config.yaml
d_mlp: 1344
norm: "rmsnorm"
positions: "rope"
attn_scale: 0.0884
bias: "none"
init_std_up: 0.0353
init_std_down: 0.0353
optimizer: "adam_hyperball"
Each number is 128 + 32 x the weight over its row's rms, rounded and kept within 0 to 255. Layers, rows and columns count from 0. Numbers have three digits each. The size before them is the row's rms in percent of the matrix's.

# layer 5 MLP gate, 1344x512, rms 0.0353, rows 1074-1107, columns 448-511
097:104151164085152167071162164123109116133136126068155104067134097159069150144113173123179152154127105153126154143162111149138089120138120135149098102096059109114126162132110094137092106182160093
097:086156135152145120156091152098093141139154153148132180177156130097133125103143137122151177122112104089133134116095096156167153117121111149111147202094142140152095135112151153129113184124158138
099:076146141115196132075094119078161102106098197072162169155074100073161124155132134103040184120153160098121132178155139143083073163114147118134081096116093080190127139115109084113089108109065150
107:136123087124111074096123194131085153121171128132072189167176138164163120156084112172111129100116142129158140175136179088109071164087128170161058172093157101155166181150131109110133146141176121
100:175099076177131147156122188109136131182131092061127073149159168146125124147109142102122139117156156129144103170108140121114120126156121104136142076195135112058144121107118171116160093153144141
102:070089053106115152118158106151134147109159162142124104111119159123125137092066096165145159124127104142104127123111161172222097102197084072150092175125161168120122180065109086135161146109174045
091:132116125135113107148118118115169068103087161064125157110151124064160191084164144135113128114125137155127156114123146175096117131123149109123161132162128177135164064174156100149095104156090128
103:117129129072163156152185125101076154143152104116112142129103142050088152140081091142138110150173092129161113095163189111116103088136094118102059147097141213169110105132095176085090113197143106
102:169140129078095122086176188061125129127063116160136115139117144152108184129116086155163135141107174122089199141116105118139076129153180073135119179156131147156140157147138138108094107073210130
101:061056105153148103157190094168081099104145159205092178139154159149116159104140084128126207100102121117107141055160118208151122133131160157144162181125090103071098149141098080128161157163144069
102:140081093093151159175173120120148157142114064095117133155138122138127164150094130158120129100094124173123156122197088158108189115131124124131112152130152163175131134157162160184146092099131098
101:103087170111077059131125116080135192161058175088187154109082130124136114098147063136126129147138141109107119115077166069084064132086185150124119117102143116190136076160173117160033098146104114
101:076145115115110126143076128101168184120158109095108091122118173105108150121171097095105129177114171100151116091097133129179087146082136104163125154112145145112151153059133122132105150109175148
099:180148147115151103152116145103094071161152126143153058133126143197158150122106123120158177113134121130126111106131174098131117128107088097094104148134119192132107163149124172116150124102118119
101:107117188160120094159086147154121110133133149136124139087109163163131083067149132132128102128115146166153113125119097154082145119129124092114131141178142088131129112134186095158118107136141152
102:072100069143127127134130151134067119138120082161154112083131132103122154114111179141122108133129091102165064165150147131122136139181122103126081164137091090133084141141106084179097046122170145
099:169070130130114164131154163152135111152131181118181155097107143150114117094183089152158105185154133152197144168163084141065095143112087138138139113183093128135145178102113127137131177065117119
105:153141100055161118099125133082091170124153125126151140127139095093113099060154103178079119086099127159089153139131146162135092115124091153119165172129130102130167186083144109135133168137144079
102:071139160134148128092125123087176105125127108165141126136110179108114137164136118126128094142102068178098172107135122152148123096174132087189141083124124052107136186135099106144161181090196149
104:104091121129117131116136155142111190052145128074104155140131101140131136151069135073148125126129102153109137157121190177123163111095170119185089116158099113116104079105165153119131149119078095
095:164115158081120150059203154124177159126153152218121108140107133137093153073119110083132147146138148053131144155190099134152112147152053082151147078134125137109162064169093092099124102050165113
104:095130103087088107134152114089109108127163133130123170079125072081084077121120099154150147052103070130101153081107165131091089113090137178114124154121100132151199134162158197142093119174125102
103:119105164163058128137105142144110115103110081117146101121091102103122152112139119151036128106127089142121131126182137110065126111099137151127123099122142167119154113108163121161166179161183144
098:150176062148116161120159097093103158174106115160074147188118045073143150094127086166097113135097122121085132140114175108187164117139206066114068170103091132170129116088158155132180150143102113
103:168128104099192180131093199107142114138162163139154151100107132109157197089195164057076150114085111109048171214089127148104177067152141160111128090126135113108089106133157177155130224070140057
097:138183160115108130160103126143117163080106140165086106077160124105165061175114137148153151139127108151117131109106152169128032080099157164126169165112157146112138151131130179155131138133142153
100:121112130142114100073204137107114164099151138148126181155158132118134192068146139153165083198108077089163133162096116118144124124162114085160113131144086081088150114114140148129159172107139127
100:092174148107151156148127140191126125093155113172073125173100165117142094087115102118092164057087104127165097116088130155114199115081116184143130151156098094090127186118150141069163128171131086
101:131118126165122164150152129166110165128093155131088131150090125094093105133180163084151115115173105091140141132112115174156149175083160116095151191104138155121140131145087151159114083150120121
100:083153059066062199139149128142113139121142163166173187166137180115132167130198083164134151134146076146097131151094166069143083128166134096133128152159100096133099134174127103120152138104128113
099:140140119139138193155108118136114127089099125168145076105094086148181156080132078100163081146138186173101183102169180149100165137078119136161138122107146100136111153166135168121123141156108133
103:147156114165146143094103189054131183111143102198101139067125120098114108125124159143085107098081089146138103182184112116178147145097137106111157137146078172096082131110145165119104154103167137
098:155150201068142083099135071146180136094151169137150132105108174182161161108147119115155132080183164144131102106110132117107134113129145109070088078159116084149163114132098082104148127133122162
100:129161135159167161157071082149082049086164133092144143093130120157120073149187153159136144134147126165198076200125105132141120196136152159128129117154083184128098153120133143102152166119126181
# layer 5 MLP up, 1344x512, rms 0.0353, rows 1074-1106, columns 448-511
093:096139189159110102094133088100058161079144114171121184145123103110135143137116158095120128153132107070179119147087091094111134135153081116146157096153124150138181062115127126168152097129099127
104:164018180125163103135119106103141130115171159119147114125119165085184100165111123118117131101040091135133112158069081127126166066113156152117120163124088182145161114125139126173118136117152072
099:089153166107127186054136140130123140091118096162148198077161134132140128130141146130128076092105160251133159110112104200176123111173101099168128125079138105160034161152117150196145173128181105
101:089104142134141084101155179100161138180082141138104104137099135121113153083159145161108180133114076134131084176022127110167148161091129117162132124107144155082154150211098118140123114140207127
098:113105100113105101155105168137194080102127162101186125140127179138105108098139140150150142147190120123130128179101130156133133179144125163161143124079105105198099066112119158195066113124109135
103:153136163103113097066127127126098168155154114088122110148120116061133203130152145151096146127137124169127147132184119080099235185126156185151135125190143184084153177171146136103182163174162126
090:138072122131126045142130139157152080112157147118155151145120109146090093032138154043060111152161117085149091148155098179183102143162099107117157199134142111132152131119128082124140110176118137
102:119143150182067205092039175152130115126080134110164130136129148098154106149094102159174146143137162139120174177160129170093100131106116122135156150111075086186121089120130111155095143069168081
100:079236134134146161076075127148112118140149128131109112085176168058160118061156065128141132106122134106108136123119115122084158152131124133117136071128109135145115124102088132133088136109120132
098:111114138108098103154129159205123149112153177163104192133144137105138117109157089153137164127118114188176152162114110102126148093114143136159070128132108169155169163100066067112059111149131122
102:088112100089077178102180164154108146162090170172147160155092165117160123135154111184103064159145137157158154139108161150103118161096139140086124149178175150140084150126178145085106179097169128
096:102115153090177119178142145167147150114134127138163155167183122140071099161158086166099054158114150113109119114097119164070146049105140099134086099078109097108157120129180088103165081126115117
095:129060141099106100163176092139146099133149199109154165157150127165128157201137150212120104091070094137096129126220116083136161099093123086116132089103128166168155157108190165129124103138084146
096:173118126168090069112136098075131206119149132071086197137089139124119084160117073097120180121113038116198124081116151163136128083060149122115125185164098156115084106077166147083120099146131117
097:133152132152111114104085195121049150100178126096161133130129194154179149151177107075143118114154129147133107115137155153196184056134024131083145208192104102113098138052145123104136104171103092
102:180142053126115154151132129156143138174040184140096110113103152133110093154073192174108118163181158095128101176101078161177118086134110140118089088128156116083120163122127121096123100124108179
095:144213175150111088140176149131139169145103170132120149104178073092109172131116116122101122077169047230177116089073068124112122108125138189144118052138060054096109131086111128073103162123132205
104:136101070091068156183092142115090108150110152104120140082093122117139103137167118118150159153103116106161120026132079065122126082153138109124135116101114136127124103119093173106112100174102107
105:052092113106100125080096167053160091136105163138176121143121203167151152119144120115146114128142135105130090173123112185112117132121135150120195112095123131119165197106132164109134089163195127
106:134171113057129171080132137119103137095151158188145155136170101113165117193124111058121079155159128158155125154160198147158069159146118134206087103082146079113134091099087161112160141127117145
092:127174143133134093180116137096115179121139118159133092155132138117136093108158118176158213105149099145143078094135107109078112124083094146180128237095182093152147091157108109085129126153117085
104:124131156062128132109131141200105148122111133159095079107100181162125097127101137113132121176175167142143123135152095156168112125082076111108143127149094168125102105165136106113158113128157140
103:149182041148127190205106165078126127110167110149149110077081047121163128148157138133086134123136152112118188068172075079087132151142141106144068071137157087096129190117135180091146123106149189
097:140178159112079192110181161168138109162128098114107171103099163208124190083123168105097098156194105139129117093124179112141122169106177069098130167120133161175150112196093152173133138146078086
098:115186228212090118144121068130145103079175088105133216098140100078081178118118144088169158140088121179124061122067113208144156134111125126135083096115139058121094112167172144134099083151086107
094:136152115177129113106138133127165107112156120134157160135112143142140159177107150153106157118134094152079162103176170052138094137101167105072139210124141118136099185156182141140141112142112120
110:113100144144115166091141111155191174112102202104108157130149150137158137147115129136136082099157152165135105143107144142104155125117111179107133081125105099154113118135119101104121079125075127
102:073132133185124133140121161156185059100091092163141094109147146133136112131134131123094179138105042147099071142080096156118114084135099050085105120124174133123132082169134078135162126127132096
102:125163115147199048175160069077139179177108088156122066118205138144083129123151112153156113108120134118152064119117175134128152147128154162091147124158142180152081102196158145098107119143175121
095:078105084073092130146131170154120146112142151181088154129096119186118069125102134161084127127080147086172152111085121097108146137078147075168167124105156129108141168130150096133036084162138112
095:115187112161112130131146102166113166097175112141117106139116120116058164100106090120128111143119106101157140121101183155102097159191105127185129083105137115148115148130116131135146148208117142
109:226134159103090102119130156132105086146139123144168109113135130143174122142121125144174144103152119158096099110189076083140180152092135135144190197139124158158110175084073182147071151121128150
092:109122160171109103206121124057117119199128123177092112155161131057135170141136134051135101120120161123117154084133129167101184067121147119119130123135097162073141116160132110145127086159169128
# layer 5 MLP down (transposed), 1344x512, rms 0.0353, rows 1074-1106, columns 448-511
098:168099099096135163153112152146145153138126136137133095148075164136091128170124137136150140097159168135160100131147143113085136125094208161120127142148153056111164151118109116113155168134107151
101:135130111112110061153134121127145147102143098049122214094150158131109108057119116189078132151114098151136124108146148106108107105123110181030157114083106149151128081151060134182121140188135104
099:101116111083107132164136150116107083133135097141117103131131097116122130138141139087197159169080176059146082150095142066081089120150185102122119141142099118119107161068122095099090147149070137
105:136136140152163161094176101087186129132169072102129135106097208079119114188117205138120066109131135088188109110141064089101111162116160118096136131154049096151104132127129173137166129136168152
099:101139090131147101126136159120127152105205110150129163099120046097165110100127103087156114091181153087112122094121151053115114122151141132121090179179162100075096140097104117088155155057133154
100:158086107133156084162109135121115157112128158124102130123155151126136085081104114160140101138110141122159154096097155195130096159200127182173090157129154131163116065142104130194166135115098093
088:096132136080071152171101136121172193121103085097070111081129148152135199168167104135133134071093129132135117109112125180087153076141164107067073067136126173115058180174150137097085125123117130
102:153129137129186090088130115169145127134134056175118134095147104100079109122127106080070085179148115134142108108125192151153135077101167172103142162097157123102132113123085141128206154113164175
097:139074125092103094126198057149143135173110104176148169110084129222117222180140091058183115128072173129164121099113115133129150145107185119141118146094130104120147114152148160149146072133173119
099:134157111152141094109173112095127132118104106131130069066160116113091149183086138155101111170148159129101150076106105136117121173177157155120147110146136145097127138067129154164126142124107140
102:127157160113171159141171151112123131119073055136088079133171056155076132158124121063146105155149124164075140139142097114148084087109162184140083063103120199154092137136097132161131125162135106
094:086187086129151124093171108130132209137131086085133155071113110116188161128162113141130197145155177129139167182110125101165107224122163131142131151150139108142107157121131156135108138095162145
098:107151111118143129060096220082101151139126115114114088062181138134103095111178069066124131148145140109161134122086126143130125154131137118136182125150100122101144088150099109124083148131142150
097:100164085140173183172129113073119088129135121158153121104167122137110197125068124094154115095174163104073142137165145116130114142144163156080142140115154123150135100190112114121157134079155113
099:140127145192119108136109135134188072159177177142114187093111113117115114138076131183115157110104081058076152153128183118101056174213176137167173100148149110128124113144128093113133125154196189
102:104105120088122094132172175115074090136097049168158171092170101103138174087176114129093102088107151144103136122152137096133112123164136168170107169141059095162136162190079144163120116133092132
096:126077084117107162112083085168072115135113125093083123162140129125114146111072139137139132159084157071081144145126109110117149110046153053126162163126125160106112055158123151162163082068071094
102:086104155099129111175083100142129107074127150123087103177165109105153144155110142117089073165167137138147164164148118127093115144106188174081094132159134130117131171141136156118067103124098128
107:103060186184175107152121151074139135110140135117153099092111101091143104160097117101147132136203101122135120095111137103118141129123160116129107077098114146162160148150057090120103144060105095
106:100108175113166068080162146100181127180123127189090116031095073095125146174135136135122144055100141139163137170141150103163099151163183156086148190135082123079113144173115149102069201147131095
093:119066159158164167075116140171151135107141154150159152097128125151145172130092139103069032150104161056072143136173126130140125102161136138110097103135113177120139151085166147194125122091196113
104:189107132151072110157103112107120182086116151094134127131089109068099119103094168099124177044147160100133072108167113088131128177136167154133165143125124122163227122126140120155187167119090123
098:117120154123153093133112102183200147121118123108057124153130151133147168086159185159147127217146110111151188135108162115152123167086158126150138194177155165047063101199085114158142095111096139
098:128102170105081123116153123134162137096144125087152134158127143120110161122148142092117123182193143093190149161170136111138160156145071205113127138107116186138132145143105103152130129093114087
102:068169100110128161129136067196090154107116158137096130116127101120165128107104072153123110135145131145134197141169144091138143131103121111127113124160130153129094143143134109120191139150164147
096:079109111137123160122116126069172186149092155207112143074104152084162072069116066109114110096111151139147065131088084146113132133179144121167162112084107127167165054149074147162107168138129107
110:136119148043102093102165109131117121119149121143108166106066134127139146173140141106056125137153154122070144123141095119139128124129140135104164119134106127139132151143139146136153161180081146
098:111142108157133171101135138106121137142142172143140145170129150109093116129102089120165119098122168142119096129117168148087130148141187158147140152144077168159179133144117134097111105152181155
103:198112134122136159106167165117151175181161152152086131101071124109077119117138134193145138155179144115165127100106104170113084140159110098154142128145118113135185193159135182132116126150100132
095:154123047119154100172150106113178088173132104164151143072132182082095153128101176151141105094150072137079100113139143113117151160121144123154109156079100160107147126116121152157191181163062172
096:117087082105103120140152183149113101094124117118143166137128120167181110140170130184108167186165123107154142057119091131165124141108144115083152158176133099103133127177114175145136113062150139
107:182127160178124125127086158173095161145148112096097117099090144120158105097157204095154155128106124202110169090143070121243163147098126062129089189112126172105119124188148100093127150157149134
093:103130097104093156100086152101116139101151123084184163083096089176110109156118115176129155160195088129106107131127122111172066152101130141092153131108161077193122119123099128143195133109114116